Weights of a small GPT-style language model, trained from scratch on English Wikipedia: local attention windows.
Each number is 128 + 32 x the weight over its row's rms, rounded and kept within 0 to 255. Layers, rows and columns count from 0. Numbers have three digits each. The size before them is the row's rms in percent of the matrix's.

# layer 2 MLP down (transposed), 768x192, rms 0.0606, rows 226-298, columns 96-191
099:136166104136163098083072155125073118150105133129138128079112211127138168134152078119111206062093160107122103089106127145168113124098173107111045104142171140087114141125141168135039139147162126152108136147120188175097131142175173136144129084052124139128133110075151159104095116137188191185
086:165066100151143093159126115142154116113124123111153126146109175142131134117072101150121112137105145094177089085175144102169151106171143087040103140116118140178150123199180115139127133133117149159123104122098170127151142116185134120075149110109100154055167164081098140121126130171164125074
099:098147152164101102147110158104136109151104123161165110106102126114173202108119119114102129157116163167142140128160098067110116069113099119143147059157117126108144141107127045070192112125106171142105139058063118122169072126159187142138135147102157130137117170174169121095129132080122106124
102:107084130185089146099190181095164153078183115093110173126140122192071120096123128108138159153099143115174122150085119147177081128122118154142134167154134147064163105153090140150149154174114078150123105123164125104132166112109090129113140130100118131138120104045104111087107107076187097107
106:133124124146166086126113122167151143120120175152176176054120106125149187155142148122089160176111115125113168092061135119137097040150162118143184088135129125129139133180139110129109164069100153111110163133160088130165134172104171113073118098140190136159139134113136125116107140187094146148
120:040116151099109134143178185150131082174076146043114116138105131119099099161157122110114084088139166107144144056184069144173124146111138114136147105149108176094129114135071110115067099151110118105131097135154158073113101188128148105153159160170114107121150140147128110102107151130169160105
102:074142152141087109097195135096124130136142141115146141128144115171144076128153156113145142164086140096068089166170105108147149152159167213151137177064145145142128120121125129143107115166095164112113164106082129122114171135127095128109178142096134077080174113108130181111096144122129135103
072:155132122205134109122181107123118123151195141183149099100135106067152152138112112153142126086170144101065159036086145145152124164062142112128174107138118140099141120122091125106183163181117137141110116151112164158137121174126083133136121107125098118086123115122148126184073086096166076196
103:110137141130166140143129060165175150164178155169127117119099156159114145074118132124105105114162102102143119131120172059105150119102171158124132111135217128078124152090150132123098150147047149146079151118126100141139124206137125141127090129147147122138149183178097156143127104107131069113
107:195105156141044138129138145198128157185119096088122116112147136129152105196168123189172126114154090147147101176145196157111113064150153124121128147131137114091107142097074102146113139155107092156106140096120123083078162092167154164139145109076122139102093143171152107163091141098103110152
094:059147162159173070133154095131117160188235224188108119099091173161178161106127138100121113141142104148130103140150073128084139134090164116152151129106105135148110123176092161143092150102142139145127180108110125136118155076145141111125107132072131109109138108124162153104135087118085150146
102:122141066172197100092110183135138104157140159164117129141128121156144062155133090128167107177135177114102145100093117089165108120115132208118127156100111123081111122189143162140173102112136161108073098158102101117155147158187116108127090160139031129154080155123148128076102128114133104048
128:124133157100108157137152123173063130179150016167132119115147114175130122154136152125147109112207098153080113044185115137152157129103130060055129103175052183156158143052137132149174120122112160121081105115097114150144134145139121074142084184106101115150107088124143133155098110109148135115
098:166092085110123116150118120152091139147096075153151192179115098121117097182121138107114140125128112136134122166142094128119055113120179128109161152170190151116180108177101091102103139128111154109137131134083135115101109115184151156129098175119102093077114137194164111155082102106171106119
105:149097097093178100102137113181101071178132106131123032098113137112117113179081114122083173166151110134141183115122194102138091148122114112115169092197140103132072105155077154090128149167160057072127104160116127123101154183144138096163131108138145107170096144086088093091129145089111092071
103:085090090106112087090124108131192107144122096124121113108152138199145138081169124145089134141111111139150166178102077162166123146095121145154110095055162116160121148140124102123168155185102171093136188085110164187156163205072077150135124132120103176115165200108137121108109123138064082139
103:147135177137129123119141085163100114173127152148150118134129104212137144106068091143202108134039064120187085145166115155154172083108168158143125112099089099101096081108165123118177102126128117112117148192063118176128090101135191213163161129168160114151113120114138067143070037136104109118
098:114115164109148155103151073203157153136142133103121080084075205134155160113106083149167125123164091165139093123135139145170156103116104126108167093178153080123107139072156196065125110120164125119145083136104133127135085141134113106121118083091138105168110113194165180109117056200136132177
091:142156109108152081133098129104168141128169078117086093144106148105165133124145151202147110125138096148125152110102117106085155166107143179156124060107141134087147181165126094119144087168096118123124125157106126131058175130086119150092087108110124193114053139117102130149090160176150131084
084:142116186182120070140084131113095129079159099124101188118098079133154158088117125179125156167154164132133107137092123146137144120194110083109116096121134111129100178134156126131095119071095103099135151120070174115097162157133150149122145081085120135129051144200115167145161121172146139135
086:152115104141142128131136126125096127184138092151091063156211098152119152121127106089137147086095105119092116215134163141113182141112065085166141148093129089103146101183091084109159115114133188106111144122109114073167111158173115109122185183146142135166136083138112074141154138132121108113
097:119101162121034120092121115111208056198118047082132113116153103180140120144103124153138189087153143110128150148128141162100128116145110057143097156115203133116181166119115157133133137153121096092073120156124194115123128142118160120112124119127172144093084144146139106116192134108098134134
096:114163104168131085165053097146130129099198153190127147146125105152154173115109099136088105125164134189084058118052152138127107109101190132122130112132169126084154057136118129191131121095059158091092116128117132118143164087141143100120168131176148115157080119096088138162146132134131146125
081:158146131120151106059132108106155081146100103103093123109082128097167090151164150123141145185109072118152147162196146150123073133156078123156141064166183162111102076137114098111209044186159159119116143095128185170119106086208116177086167105087109176117077125087159126157122190147122177106
104:131121094126115141117117109180180117125106147135163064060125184129164153140121170103114144100140056130131070130168083141135141124159131125133128140134098101133079129145132141136136106149107120118142097113127151157117120091070126096098078131056112098149152127160061143150085178121131129142
108:091118122169121093133083098161121194137115158111104104144174159156142135138085063179111131141139075137130043089183152162128034103136107160157152110059197143141194119127109133133134165152133185123135136129164091122113087128137194116132103115163112146165156101118135098080177102186102117180
102:142129157116159131076127068104098151097118114045126072145131188140116122134123085129157104077124146104107177160145099106139086086154097132103125165131096092155138134130118163112147105146206206138186160142081156125179160084140084139107159143094147098133132128062161119130140099166132127119
104:121079122136135105146133105137155145112144129135182040122135121084126108124171185132132106161110169160152104144153114102138129076049126100217064123133188086152139167128141105130114118151141131066139166120107178090202063159112174144111117074116127155131134153143097125132133097151145141195
122:151139140108084148178154080160111138076144139147096100113120164149114165114133123063125126176093087131139124158086156172147113100045112131169135142140079151129127103141107171080109141150165108128095100102180133131154150169122080171121086117095136145101151153133054134147117095157075076177
078:103187126116086126139175141189097172078118150147136093074107121133163195134170114114164178090138117144070162095134118163104114162177190167126152118133141091123123192121112128124148121123102133166123148128105074069110105108065137093169157108094095208132111085076121188130169149168152164138
099:115131084073157114142106127055144142144131118136142137094115111163148152143129130179126192171168180140135159122140115146137084122065092101143123183163090136133105104108154094103187093138149105123134148093088206171137103122125109167077130181087127150108122144122126180067150134146148186140
082:128108171180080120120146164123176138118156103109132151162178111149095160105112130100136159167075128128151174140109139144073157118127097144126117191115084110149129172183086132126142155111105121163073118162147120187082102118131122181117164181157146089156168079137079145194066133147082125129
111:102080125130148143108167142119079140112085126110182068143163097083110194113067090145142111139142148135086129067107136096086119156068091181195165151147180141153105125124128184132161087130114138134134107099149112164091104181148185145112128130127107128147129126145097102080034099126113170086
090:163073080075197131190123152137146163155167129161132120118146116161129136153136171158128127153131143115135118154163217162064139134143089142132130111056141117122070162150174124166154103116119104141168153166120142144109123082115088115161142158119083098155151083080122139151101097126107131116
097:139148118120134104141101088147109136142175163143102149100130166074071139091091143118108194100049114079127118127181136120174148147168110123166158139125110128069107175167127107170138135119133173075113119140142099099109075177101142105149125120139198172166115132133138102134106166126126124114
108:153134103129112137067118099109186104165144127086130156138193087135121141062121089056117116129148149174070106132125082111154172127135119147144116100162118115172115165147129185191153195163107144138160129214123165117167161124128122098137101183078081092126153162174109077167107096107136139121
079:126126088081111167121097134129103122124095071132118083140148190139191110154163111107094103116112103091176106184051138191092092128121176122130154082104166102110148129083213138146169150152126109131151122125131131163133151122118090082182100110144146195133091115175113151105121138096122177092
100:100071153086124124149122192128105103123140110088149143213097112107100166147103142130132097089138161127049154118164083156119079135122112069126109146141072090120139140185110132082093069114169058135134114180120114107130162118089126112195095111098073097158116130176138183111206123115168155177
099:156099107180077158117126076123161144157070184130151115079108146108146165124113123150090163100151103115152110167148114106197119154103142111111107159120136099151157184101132131108130126112159168081157108103157167212142093086118061195111097097137123127116134132150152102067169118136151085171
094:111141134175096136123147144123124128104142143113096119120140170175114124109099083125182163134126129186159163119139127151165119151161191108078124131166106124073102045120097120107123142173105048122119136095047116169185070097083142108135131154121116184117154124133136116131183123165139153079
104:125085172139133125127109115081179119103136189122126130199104076152109083080128116118122078105051141096179122172124117130155089150130165125097155163124090104145116131114116078139137120100139085107202159085104122133172115092110142154110129117156139095199176136194077069131146176144145163102
112:101089112151149169148152154068135165170083128093136140100112126095121104133178145141083132178118112111123123146098098106154105174165097144094144147115120169111106068194162126063118156124151139172182108138104194156182088126148101118065201153191112143123096146149135124091124074176106101064
087:201075172073154069123071143119116106136067127100151132137150087074161135126183194142083109122121136144153164175141173113188149124153116136095142122093104133111134099111140146131140112115187131053090124174126110085164160151099145089119125114146135106112096164099108095196142167153151096112
090:187105171147081110161123089056152129156079134142164195099096133081124111157144109153116229161095102076156088155098120129099090092164136110105121147164171141106072114150117165110122133101124141105121083144087137180113102151079152195135131133172171097146113103156113134115129131082116190138
105:110116154125101139116145115157115076146147120113189113217154161166122121125086082182150149107077151135160184080126085124207176149109096069157100106172134086136134079144192147054134088096100123122150048151174097128144174144127156151099140127107134140183118097104129147070202118107103108115
094:155106178078108109130154159114174153084115101116156140160169021139115122124172136161077102160114110151181117139141084126103139145104194107053167077160142143137128136135065136134144151110100144134135091110061152074146127113148139125108126088117103167133079100140180102127141073134147121092
107:170139157077125113134148152111117075099090119135153151100135093155113146094094052114123137190158161082116099112135136145166189088116127127151187149128120133147128118133155130140101124159106073121164136119152108160124098113112116103136059109147145107085105153137114170101124196162123176100
120:067169166149131157119198105095104119155153102049105123095122092122107066082130131128128127135153127172131119116108097113103145091105158147131112093204167163105084122078058107110076119133130176141104146090134172116116147182106116109129108092143081157135126151133159060157111144165107211098
102:097178098130112172125128137142148126162110181173086122122082092153088088131081156099084151153110168091083150146166105148086121101155066121085160177067141087189142148157182093145109146094188104126137055159093142126139148176110143148164117121174055109198155079104145087098101149094186141087
100:097090119191098138133124109138136164189062128103090157125070141165155083162113177102147109105155121056125136135124134144135076149078097155108105165156194170127159156118136143145191118122143106113092133131073077106195101163161106143217177182179183084111124117134128124133093132145145144113
087:107135139125141124111070115185126145103166099112144132120120159164132184099142166204154087133176192121097150131126119103121159133179090133157165152097129155141114118132097124125086149133102119156109136083085040105117178122177163085092169172169175083181127162061158107117154173127088055131
104:183112110112067160118138121085154091111101124150114071169163137128089135116131127153132122144179173124205101137173142109190125163202155034141136166107134135091136101151088123074109131103143147132128132130160141090134147087148167159140097130199114075107165119170119098123151146096159080157
095:109145086152123191113162111105087146167135136105106142103158122073135120111138166163142095115136142180157100159128072084136143145160100107104067189067119140129138162160104150101096135187092076115068166137151124120118133150179156135114059116070142161113071163152055111125111138091153094185
104:102160143133063138112104146114171158098139164150150135151122144154091078166142086185160121103149107052096127128146153105105145160087120094156161189158114175149091144117076122208113086157116178104081105082124140078103115140131102156125161123071157121171136121082078087132100130096098140116
110:148130098144156180108131107124171097130139088233138112068098099120198109103106158140121110138151131079169159136155112089116170165081135126088080115140163201147150123112153146127094183158126178076135110141132136111136130120106115103118100165180097167168156088109190136131119164126083159056
064:065174187155101111176128149145104174075154105123128162117128084124089153135125131088154167217103114178101119121129153149100140159123106145104138141075091120143096122115118172132115189205105164120167111195084123126052108128115143125169171140180153167178095092142091106159132070090096115140
080:104113158155112153101077110102136080119173044128149137151140137122145071150125122086142153090089114137091107187168105147085170120114137127102084068162096090177103122130115163207097213172082164113059113150126089095166136125102134186180183127125125110129127123064154176106158134130143130130
105:048179122124223134098106117167109150161116157142129147112093117139170097163154178136170121177133126120204110157124100158102080139122090153122088239109068136155137120097097175142152114126156117126121068107137160089174095100137070178086118158090134143100178138122096149132138076113145135128
101:127134107072138138103141120128098076143135146151103130181116122140120144108098171098171097179127102138085043136136156142138143085119175178177089212107092105148090152130115191144126108090092106105099151130121193126105087130152132098090176121091113092141134150169111151123126114078072136109
103:129176122157164122140121161109119103142065108163114116063155079176118140066121154124107127174064126187129100067172156088116129132188110066149102181043210125168122183138040101092102101096099143081177118137125206154134133119073134073119131128139160148113181131169163190129103187099081130090
081:158142103151144077166112132189118105133130121096153136104134100180152100147175122094120085148104064109123227087115092089132092154169126115124122041155104085153154114075110137113138085207108119069120093120119107162142133107133139155124126129082118107128109120147152056127078149137104093096
095:102170141126119120094101207161190126126117149165129091156158093124184152129153051120101141126126217109092134085122087114135125116036144140115114073110129160192168109165147132150134177151115170121124134110138107109180106061091116093171189152113112125131204145119152097071111137123137137125
101:155103180171115165076074065105094154143104132104221143141136180157208127130127164182099133108144086123085165116157158124080084099177122074133188127143154133160121116069168140074174185147151149107136128142133098110110189152128149160125200155063160115163077094128152168133084089122120111077
106:108126126184109167109212097069126086125103087139134157150174143088108146136185109173152106115129132086120132127140074140155120150153062097087062056087112135125069096160151136142171073167102125182088133171136172142109160192151087157101123131167121220087119090147180157072101149080130136125
107:102141172128092141086204060105177116143113154176157099145157141166139143157142105122091107149103132179139155240100134091181097121137164074102137084105155153109118117141117126144142107158144084093125102091138146086141160143172118112100140121101187143166157071097114158098110147140103132117
100:138135129119120106092160132145109069137096091117195154109076105076065118109149103111099165142101138102180153076151163107214192155164123106082186105181102112096182117106091098101091117100186115154118117071055090106119136092141173108121119107156165116106152142138143134113114099102146148153
097:125134194121094154124142108090131129090122181098076127103104139076061152128127118151152086119175081062198176160114117142220133113061142129151091152108209126167111139125059128164100223134123077096162169160145155163104091122095115131111134166092110125109108119158104122184126078144158097148
099:117109104117091155137177192198115083167135128131135131143152089133105168099125143072097177149093119138105098129173098123073099177112148167144125144082193103129171176136130096160136160150045117099089118177147170069108107115133176170117126141079153119154125166145132149144087177110104131177
102:120109148145122123107161181117091081149136147134157109123169189114108168180114117117111134125128091127082148066141178066147148144132161137102164075143127173101138095141144143142143143108162173119104055111143150112129174117145203169218189092095106114062116164092114121144127147160142129092
078:144158165083075072130129136113120129201077200125067161140148111170087187054101136107107162107126075135220165144144176129091089121153095126140117133148141110090120085074141104090117144133160048067144147162107084179110146126152152167067150134147115160136152091138151117067111165134154171140
102:117107156081125073152150128124199127136115156151128179142143129137140126101125109121113041141159091086122190158142089151144138087105109170093125151082150134104104107160122080185160133157126138148154140136070119128129118137072151123099091096108096155156072145130178175126108118114110190122
084:098167174137057117113137154147157152082118117096128149137143087128102134154175069115063147111085127135165164150093131134158131137087089102100094071161103119181145151196162155173148190107106153186091061101122112164128076144186126173212124114055091120148184124116149206162179074143120146095
097:131142107130094131048117133140117155151117068079163083137089142124157080148151122149154125088177147176141137120067129120144126122101151127097112136164095127158130152130061114149148064132173147181158108111120136093160116119157135102111129075147144189082107169142094120097134096106126132142
# layer 2 MLP up, 768x192, rms 0.0607, rows 227-298, columns 96-191
089:163137078130110120112127131110140127106084103113089103105139166126138166127145134150167124109118130127098166173124096115101130118111102173146188085166166099112144120064075088131068106086131084052159108203105119158122114140067124116175089126182198130176109130181113112134083138129150166147
099:120177089084159126107131169113140082103097082089078142139147209152084087093152124109171133126206043114136154117130135177136138132109119176091151187122159156059112102147143134189086109169135118145124112112134093085126153139150172149100164109130088124075148126121114143155123123190085175123
102:152140109139120085146090045129130051149070135143113115067132137064153158088142131107158161118144124138129117128218112161128158194140110153124117090083098117137058114147128128077130103157124186107112114177057092190118113150110173132201158123110120151069122113152182120115089164148117168119
093:144127097161124146090186156096105144164144091126115092156151091160133112113139161103084098143143183087080146144200133174164197170048115140119066173167145136128145170094144088125150066133158138131167114120139164091072134102149148176152119233131106151109094118082127137153143127116141129118
119:185085130160132091103125114115117148143090092112100116144144145092110093090102163161127157120115102075142148103168095113047150132134113115140165068174110101107090154144124106196115081121142118164136084116210167180053160056208123130142141124115126144140097069074151084158119092156172134138
103:140163081129153180122097104182129168138111177119070106153145171093123182143085141132141087179138128141126154136101127092076081110113106125148101117158163151128113076104133188159146122095081084168106086149199137054107184083163140099111162075135106159141091112103144143126086150140066114170
076:129082117050114174129106164156127155134081061088142113133179154170099108065136101081132111162070120108143115168074099061160134126135146151112075098144147132113164150133150120191121136112124087142108128151133096072086119107145101115158168158122107175133154068151134166120157095084068058131
106:224044082120149087153104152175092103157136145142121118137168066106150108118142164091089128132155104111077131166131138160081164157165189137118122169140153169160151169149146198116186084091118125088141094162168118098134133149091114079146120100137170127188124081181060081172097118173114170073
112:114119133140134123139098106107137110084143133093076161138114155092167131132115126069122124082115121079121148152096110153145148137144162159114114065162109088095145101168121093095168124126170115146159135174152124075123121174171121089127067133145106166162169167131129173136180118105095145128
091:123135127098096166089127119155144108082075084133180158122149146060084119164125115166170148181106137142053125150143074114109159111138052183112154131137160129135158094113168103093137123111121142129133111138229075111139122144089144119174114090118114159133149112096142095186092134121153133100
102:111136143118132125118113095155071115104098140145121131120098105126120204127154169176135167123135101114203068109157143130099135105179100135081153123106051172128146129077141138087113129114157075132190116123136171145115130136109117150184152124101129125100170064104103146197165152145098199158
107:168079135122142107112133189208126133160182134089099161142190131107125101120175048186134149084127084098114121192116120147125084149139180147083109108107134111139136125147183151140131151063123082164141112147116115151075127094079093171156219109182115134123161108192112171103086176073105100169
098:044142107185112107123127134173129124109124187103035146137151148137117159073127127078152095151139165132165082130105149123140182120149108100138085105124097122142142125148133080118138112103127137113160112194130126156146146156107089074137141116166122062132119124110094061156182165156130105125
101:076110150143074145159029103109135148088138189133124190139106096166121136100143126145132100081116124071120132191104140149132124099165123096082094127118131147123172168094171106139102086127131136156078148093160115121130132112079096190138126114120114109098176159158142132152139146124138162146
101:143189131148137085161132116187091151104117121084165103148103179059106131165091141109176115138116128126116114088129125117067140167151184130094100129194133131072159105100124151180145124056167125194092118151123070084090122128187183124163130117146120115105100065185161129194141132142142175078
106:149116056143150146121127093079128162111189153115137113215112228089072152137157112115135150116146108113058152125178135108083085097201117105120090098146155158145081122110072132139176145150149125148142133144158118126149172155136101111084168176088128150154167093117128168104150148110087126180
091:170075142108140136133141139104092114120166116067075141151189075103138099090123124131123116155109227117116123100085110139062155125130077084113069103156080181202103078112127129142158094126156087124106167131111137102086138138100185147115137096172147140104098101114158096090167142162124190118
094:106135129124117147092125096109080101090088187108173125171175085131097136050144097079135159176169109122113081102138112208183107117149104075139165145123119101170082139093118159159079140067138167133114180141134119087182071171167174171163141111110062093142171136142150127141105112139163128154
083:109148149127132177126124154149146140157070165045100128163133122188114164111156167149059111123121116069143089119159087095055099126154096055168129169098150130172111101154154147085069160119117125113141164130132153191155122172131057171155107116177108058121212150116113174060171139134147177133
091:152129133204133097080049137170135165096138089118104175123118151135139148093099114172101170202167141084155159090132176129100084118165108144109120101104132172161114083081114112155092076179133077141134143123148085096123111149179172163180095125092157131086086110141085181114152105103088083088
102:160161075129207134188102172116077180116169193146081145136137141059144169142165134109124117137135116122117139127133138166175126127143151172094124127100079122188085069112160037084132093105131167189153116127142102119102147143110085154156128135142092096124145117074140111149088140080144110135
096:138114125135117089159123108097173131109140139113176110074179110155139109148133181094121125112092149072116098138200103179115125162080145071130123064134184112101113208132126175093084165167220145132175088163159146175118131172154094153108109120176132131126175161091162131126164105199089088077
085:108141134130109139166157161143079137104131124137138144175116090201079157143153098153114175081099156139134144119113133107165130133136190136098134153093102106150109188164106105161021138144036088050187099124140083126070144168069097103136168121136146107132140112116133109096130104115120130160
103:063129126161128158185140173069099135115096135145116144250156129119091131121122171143135143139123106113123175118090148163107094102146110131150127108127160108119160143078131138136186097131101173145097103153124132113031148114125134191127139165144103069087118176149152139146137108153101148164
105:122114087114087113081140072100154076162161141105165077110151118112132140072098149115180151184129168124126172119129095127195104124121133133129176107206115103115103163150126124168109125104146138167176057075132119164119166132148094149161097150099124094157110169105117116138116108114173062157
101:108108140115115134097117186074189165111119105144139151107137107095127121166214159119105139194134129158195103120191095083139156137108137133174140067118123074082141127078079130120113090125120076110095107141121165112173088152034193177166101179180099115098163110122149161138104182082142165192
109:166156086134116157105111143123100177139131191105149145123063129171150132090111103163111156114075108094153128150182148149069109073137096199147111103099072115119130138134134112164099173169135070115133102165074090157064136131132126110163134156212168119101119140072098121100111088095102098136
115:103142118179127127119143114158108133085156156139092187122153103142152195109118084144133090112139137030206182133106080122110104163108078100102148069093097122094124080180157113075066111134168149197097101086143158193111130149112163140143117107154176103133111090101148095181116134166140152061
084:154052113163158144114133092116136103197062137073135132096125131141146056103151154144069111164157171128146072153144115128147146132067080141122018126181093101136116128163129146127148108152164063175185136130136171146131125170151118117101127143135124066143080124123121120124169055116186105080
104:082130157118107140171155170160141181133119149129099166176146075076140106100101062104130098100102113134101054144158119143091157106206131158068174152151086102136133132192121149156144148126151147081128117157131081101093127182152117153141081115155132156107175092115142117171128116115111121129
077:130150092085158116115137095153083087090136108094124166109080102109150120104166134147151142072195127097140134109101175144113067161073160199086190111210164117077133103118130099098142133178097100169128091140125103102105138098153117144148129092145160153139119156146124081138118132136165133183
110:133097151149177090054100098149125119122121158120130139198067110064141158178121116166098141138125169134133078132159122117105146181103140109127159101139076086193141115108136066157095161140147176096109104112153100096154100114162099158154107117106031063112130140149090152130167141177106130110
093:061154150174107145114077133102125164123113159178111105046133100141108179085161139127065141112121111136126139135122104083171169124125173134112134117135144158143112186102082119120094112118185158186121126080193104148053115162181141127126108109151170133085098200163141144141122124134118118131
091:133084150146059155136182178129154087155095169101152164059073117172136071140147181178162171150098115141165184130188116137142145122098177160106153146137107113133132112114121107136087133151166094159157158100160091128125139117135112123091177128136116132143114152087151154112122109123136077125
108:139116124122107100183075137149096120108089075164098141124134154094104105112069139120131088101139150090099109109138133176117077152163183078149118078132139122152124164094155137163117098118106142191149110125096120093118093116157117121184123101128146156107144134213051171109126142141129121128
086:109116155149162114176194168194164091107124201121173179107047080062113197153130131138149143095165178159136136156134138100143108117143069102156121107138107154102118105099125094152106076097109169122128083131138144139081169202154140230156120113086091119090080118098144142132109082154149123148
100:151117119096178131089186054095108185159098132205084085120122163130159130105127138119094109146125100090118117133130097111116101139107137167167137166085164163134208055152165110130130166095095166123102109125123106077142135147134146117114177134146137085105096197191168133151106132103102169123
101:114125129116143102132199146151045090054116078123167122117143132132138116105109201108162148101088200153086167080140118136119050106117147141171112097148157104098157122124122125111134185108174118181182172179159066078131118115135158154155139183120059135092130120121101162133126164140097180111
090:157100154108126113121153142196133152161093107112106167100148111088127119117110157188114107142148107084123118119114221092144141103101071137137081126065130147165138184174100107185144136120125165139153138114167138130136166124183096163176155125137084118167099084082192091112088138076150100117
094:150138129170130119132124104198103175116092081124140190110129124124174113142123137139109123111131123131202143136084175123125152136172153194130117132154186181146114139127155179066128104180194163185109119125111132111092142162180129109178143169101117131143155140141168148125119113102086150108
112:157117067099098107154165110172139185122147130130142093105189109135137170111108195112092176115186127212110137156234192152101141120109145141145097151109101112108123180117096148134078119159158089121130139155118160113125100142042127124126141104103136125107072111139139117156140159138111140157
094:113121150195106176105151055148088129114126098119100127135095147136099130133126106107150201140149136118137064100142184151125152106131102147129113124102186103176133152109090077087150097155096144133133132100060099090119138119179097160153115154137157101149167200099153191110139181117125116166
098:069174125093157149130134188143130140153140055068113085116109091144155135093119110136149096092115113135141103107072152164108212181083139100163118143117126126085109134077160072090122113127204124146167127193163146103140122113137094022154144110153147101178112139148123117110131128132101176109
108:144173082145151115136119119105121137090133129120076149077069072109122145090130111161212106197127135083121066202114147079097131104179103114121083171075122157151109139098096128199147114125142157123124137124066169119136137090187164120134177206152130163098080128158129096104121147095116152153
084:139111180145131115145159072122073131105163143103116141155097170118181165160114140104130145149090136116120160151140138209101124181108107149150112120154138153075113155189216126104099124108139123158085139167151114100091124140126123158151206173122163120151169092166141122147101106135040142146
104:154143102127118100148153145154126145093106179104074131120145160109108131119134171127181121102180105172168181159127130100123094162195108076114072116134132106124123128119086160015161138103129122115074158146126131092152161170134095137111135160131176145111147087154122145181124085145150132142
116:037107095148098088095109139118185116138082100161118156143112167088163077153118152194114138150152103105113088120110170140177083141194160164127153127093060152065129131143077147151143101144113134138138154090146153156129126182018063116163107122131138115100133147126120133135147107111144084107
104:093141088140088093115139086071164150167103138120213143140171151115156166137179073099144117075098139111138117113089136116159132090086145137090148067111120109067131082157139124119134178106051153173081139119119120085144094110136132125194100097126135127144124136140110109137088171138096160159
097:128088109124166064101134077099137120110215133118123143111136133094123129095102083097134135122157135162133082143177093159147133153162199120093131125056114034145103097128115111134055177111103132132148150178122151128119145153096075111079082155155157129108133116158122121030146146107153144158
085:174120117081144123157108150147141125191088096151129155072139087144171096124122133094123173116151163123184159133137082137122096126144180115134148142130124105131080139118116175136121110097159124143186128127192170120094070147122154137145090097094118129052148205162154165150089152193109181130
108:093118081200159122121057139115123107160099090146142097156139162127131168136141091136155143123119118113126108152118089162075093147160091157139080159125152145143080151124126091173176151119108089105146119085140106148145055124099114124155117143104164182200096101109111118080093121185132139154
100:135177118115118101131137111177119131148062137102189110163110130161154162061129123167107112095172074124144197088120145110124053091159152156179187072149163104112103146217160122102121153100150151141142154149147152122186129183139085161159126140152102093102159178119112154079070116120049140103
103:116060152098154102123096156200122097142032057133088078124187098149176133126143117160093131111113133166138135124079108127130100133124116140090111078170180097120096128120112102094181117209116133129138127072142157137168054172085175169149110192119145144123158071199129140103092123170113125085
115:106158085098160131145109140147083125126118169060113116099171173109126080119083130184168107139119177132116156092124135162099126118147117128127147116162089095112160130185103100133188123103094120118117119154116083155067150212164114165181147068101190167151101154155046130107185097155121131135
066:156134092118110105148086146145172117078159097116181081097203108102127113142188180117121091071157137142136167118151152223201115134105109168106123151201171101188164103125071148137161112134065182113114094127176145065145136166101075106069124119115102135097089152177167148125117128134160128130
084:162074084086146068147167207132130162068128143103182179113138111153121179121134124146109083140122145094138162105107166106197110139185131136126228125122136095154070159099183066083124063095132141115143141123109138135140085158108135093149151114074127090137126131192085028183115106139117124153
105:176114173151057103126148116107138094103081115150107124102143117095128146127063126163076112127107121138086064144129130146092160115117137151096150096142175137141070071195154157110103164144108158124154103113116117129088158119084164097103134137135144112135115146128068116060145200152113156171
104:071116095145172092094087159189150160087192098119113162150141067097153150128172154140118159110173136099149185069137160160155177136087103129173168099112139094122143144059128137142133120092142086152113157118111178114163140139081148098102199144095185149084044107097100100073179107167121098174
095:116126134105169113115105081157143124185148109080120147094109081186134099122113150187098107142140150074135163102090172149141165138099143121160189080074155083085126147138117131106142103069164109174169055125090122120133200141106129097139134094129125105120110169155133141066212083174116207115
083:138124108094172150128109126120146153151130092153108091116153100094126101160131081162104118100162140132141098091113117131132126102115123145130130158097146097135101136193109158117140170091092129101078168120115142213169126156109085126154197186141138108146129134136035100112170077134101181136
092:104148077146146116127129211125175067133153113101177133122147150176174111093029114169140121139169116141106108110157140176114116121115092137154138159134158069111098140155131128130109085153128138144155152170093094177099096147146130134154186122113180165146108131096106183135152122164132129157
103:160162096116163164094146153201148080147142182113087087136152068137163161128130147100161140144097148104130043112124115140215152112136117101165129135079114159142156181117094136109166115122139142150125144130101160095147074102085134176115085106135088120104147086122150129117055182117150126187
109:114093118081178112127107128189113103103100147149150113142146157179119101102076144124108202179129162129108148080165145186111141139110170137204234125146155116152190180130135105149069173084120143092071129079096091078144094066124142134158119091128118009166099187110131116099135138129178176121
105:212119105083119075116121117122111115137120151099173176077131167110141142076146142084122137130118182124126145095147149114110137102150082158203179117118143103145125167181102162133056186139152116110185167153146112154173144154103100161176165138132129055117106187093088137142146111172095149145
093:176121117108045117094089149188176131095176134059077122171146139131095117090121101102112117138106141113063142140122151178059113172101162134142096164163053115172113154118188194107147116175166145095145150077104169116118133136116127130104080140140103091110125163134110146122158182109143201149
097:121094073146155139137115152146103110202109126069167149145131187207156086125117095108089123109187164115078160112109099184059174168143152114134124156148135112117121166135155141148176081135133139160159105104095102119155121131120124060157120152153103183113109117123077105082130165111091162145
104:061169123122177086072111122114145153176128175116170068132081120134160121163138166142112133140125073175092166128171087150121126125113124129096144076154095173141110140173088159109153081091105123171099123102114147133132125127179068071163187104142128179101166074093185173166145068188120116103
103:075099050126097127128132121129123111084127154078105137119119088127196149065129143141149143155174111096083128167113090124130178127097109112183110121147126164088144163116086138097141078148132090110186160097168123120179125185136118097105101150153193138175157151130094184120139130134119153168
081:142121089173195172101061113111132101102175074130120116104075131100195185169120175142157091185167154084048108134091089149171171129110169158087132153099088130100105120135147164085139104153063193111104158156107121117130130110088124186155098131126075115150124100113110082108117113131128075108
105:141167162147158120089146101022115106074044091091131135161087119216116133094129140117088141171124124147139073140126107106118128116137086156144143164175142101134104202058121142108116099147155125168125140132184095149125158173136105111173103153110102103136149118138142118146152144147072145148
085:147119057163152124162118150132084156121123120113176093135135150192111135100115105169105134164173112139138092160072117095109113090128112143092150134071180084113128131107126105114180135164101116170147171118131116087132194168121112079133158148144091161074165204125067149127136136125132154184
095:137146176147137144194057119208085134132126138168105140058101106125085162061094140177120101172069088084103161125114106151043115141139136107048117186150179124156196137092177170132124153124135168157156150134139125126064101082120060168096153153148091098174135075161108112077159128198165167108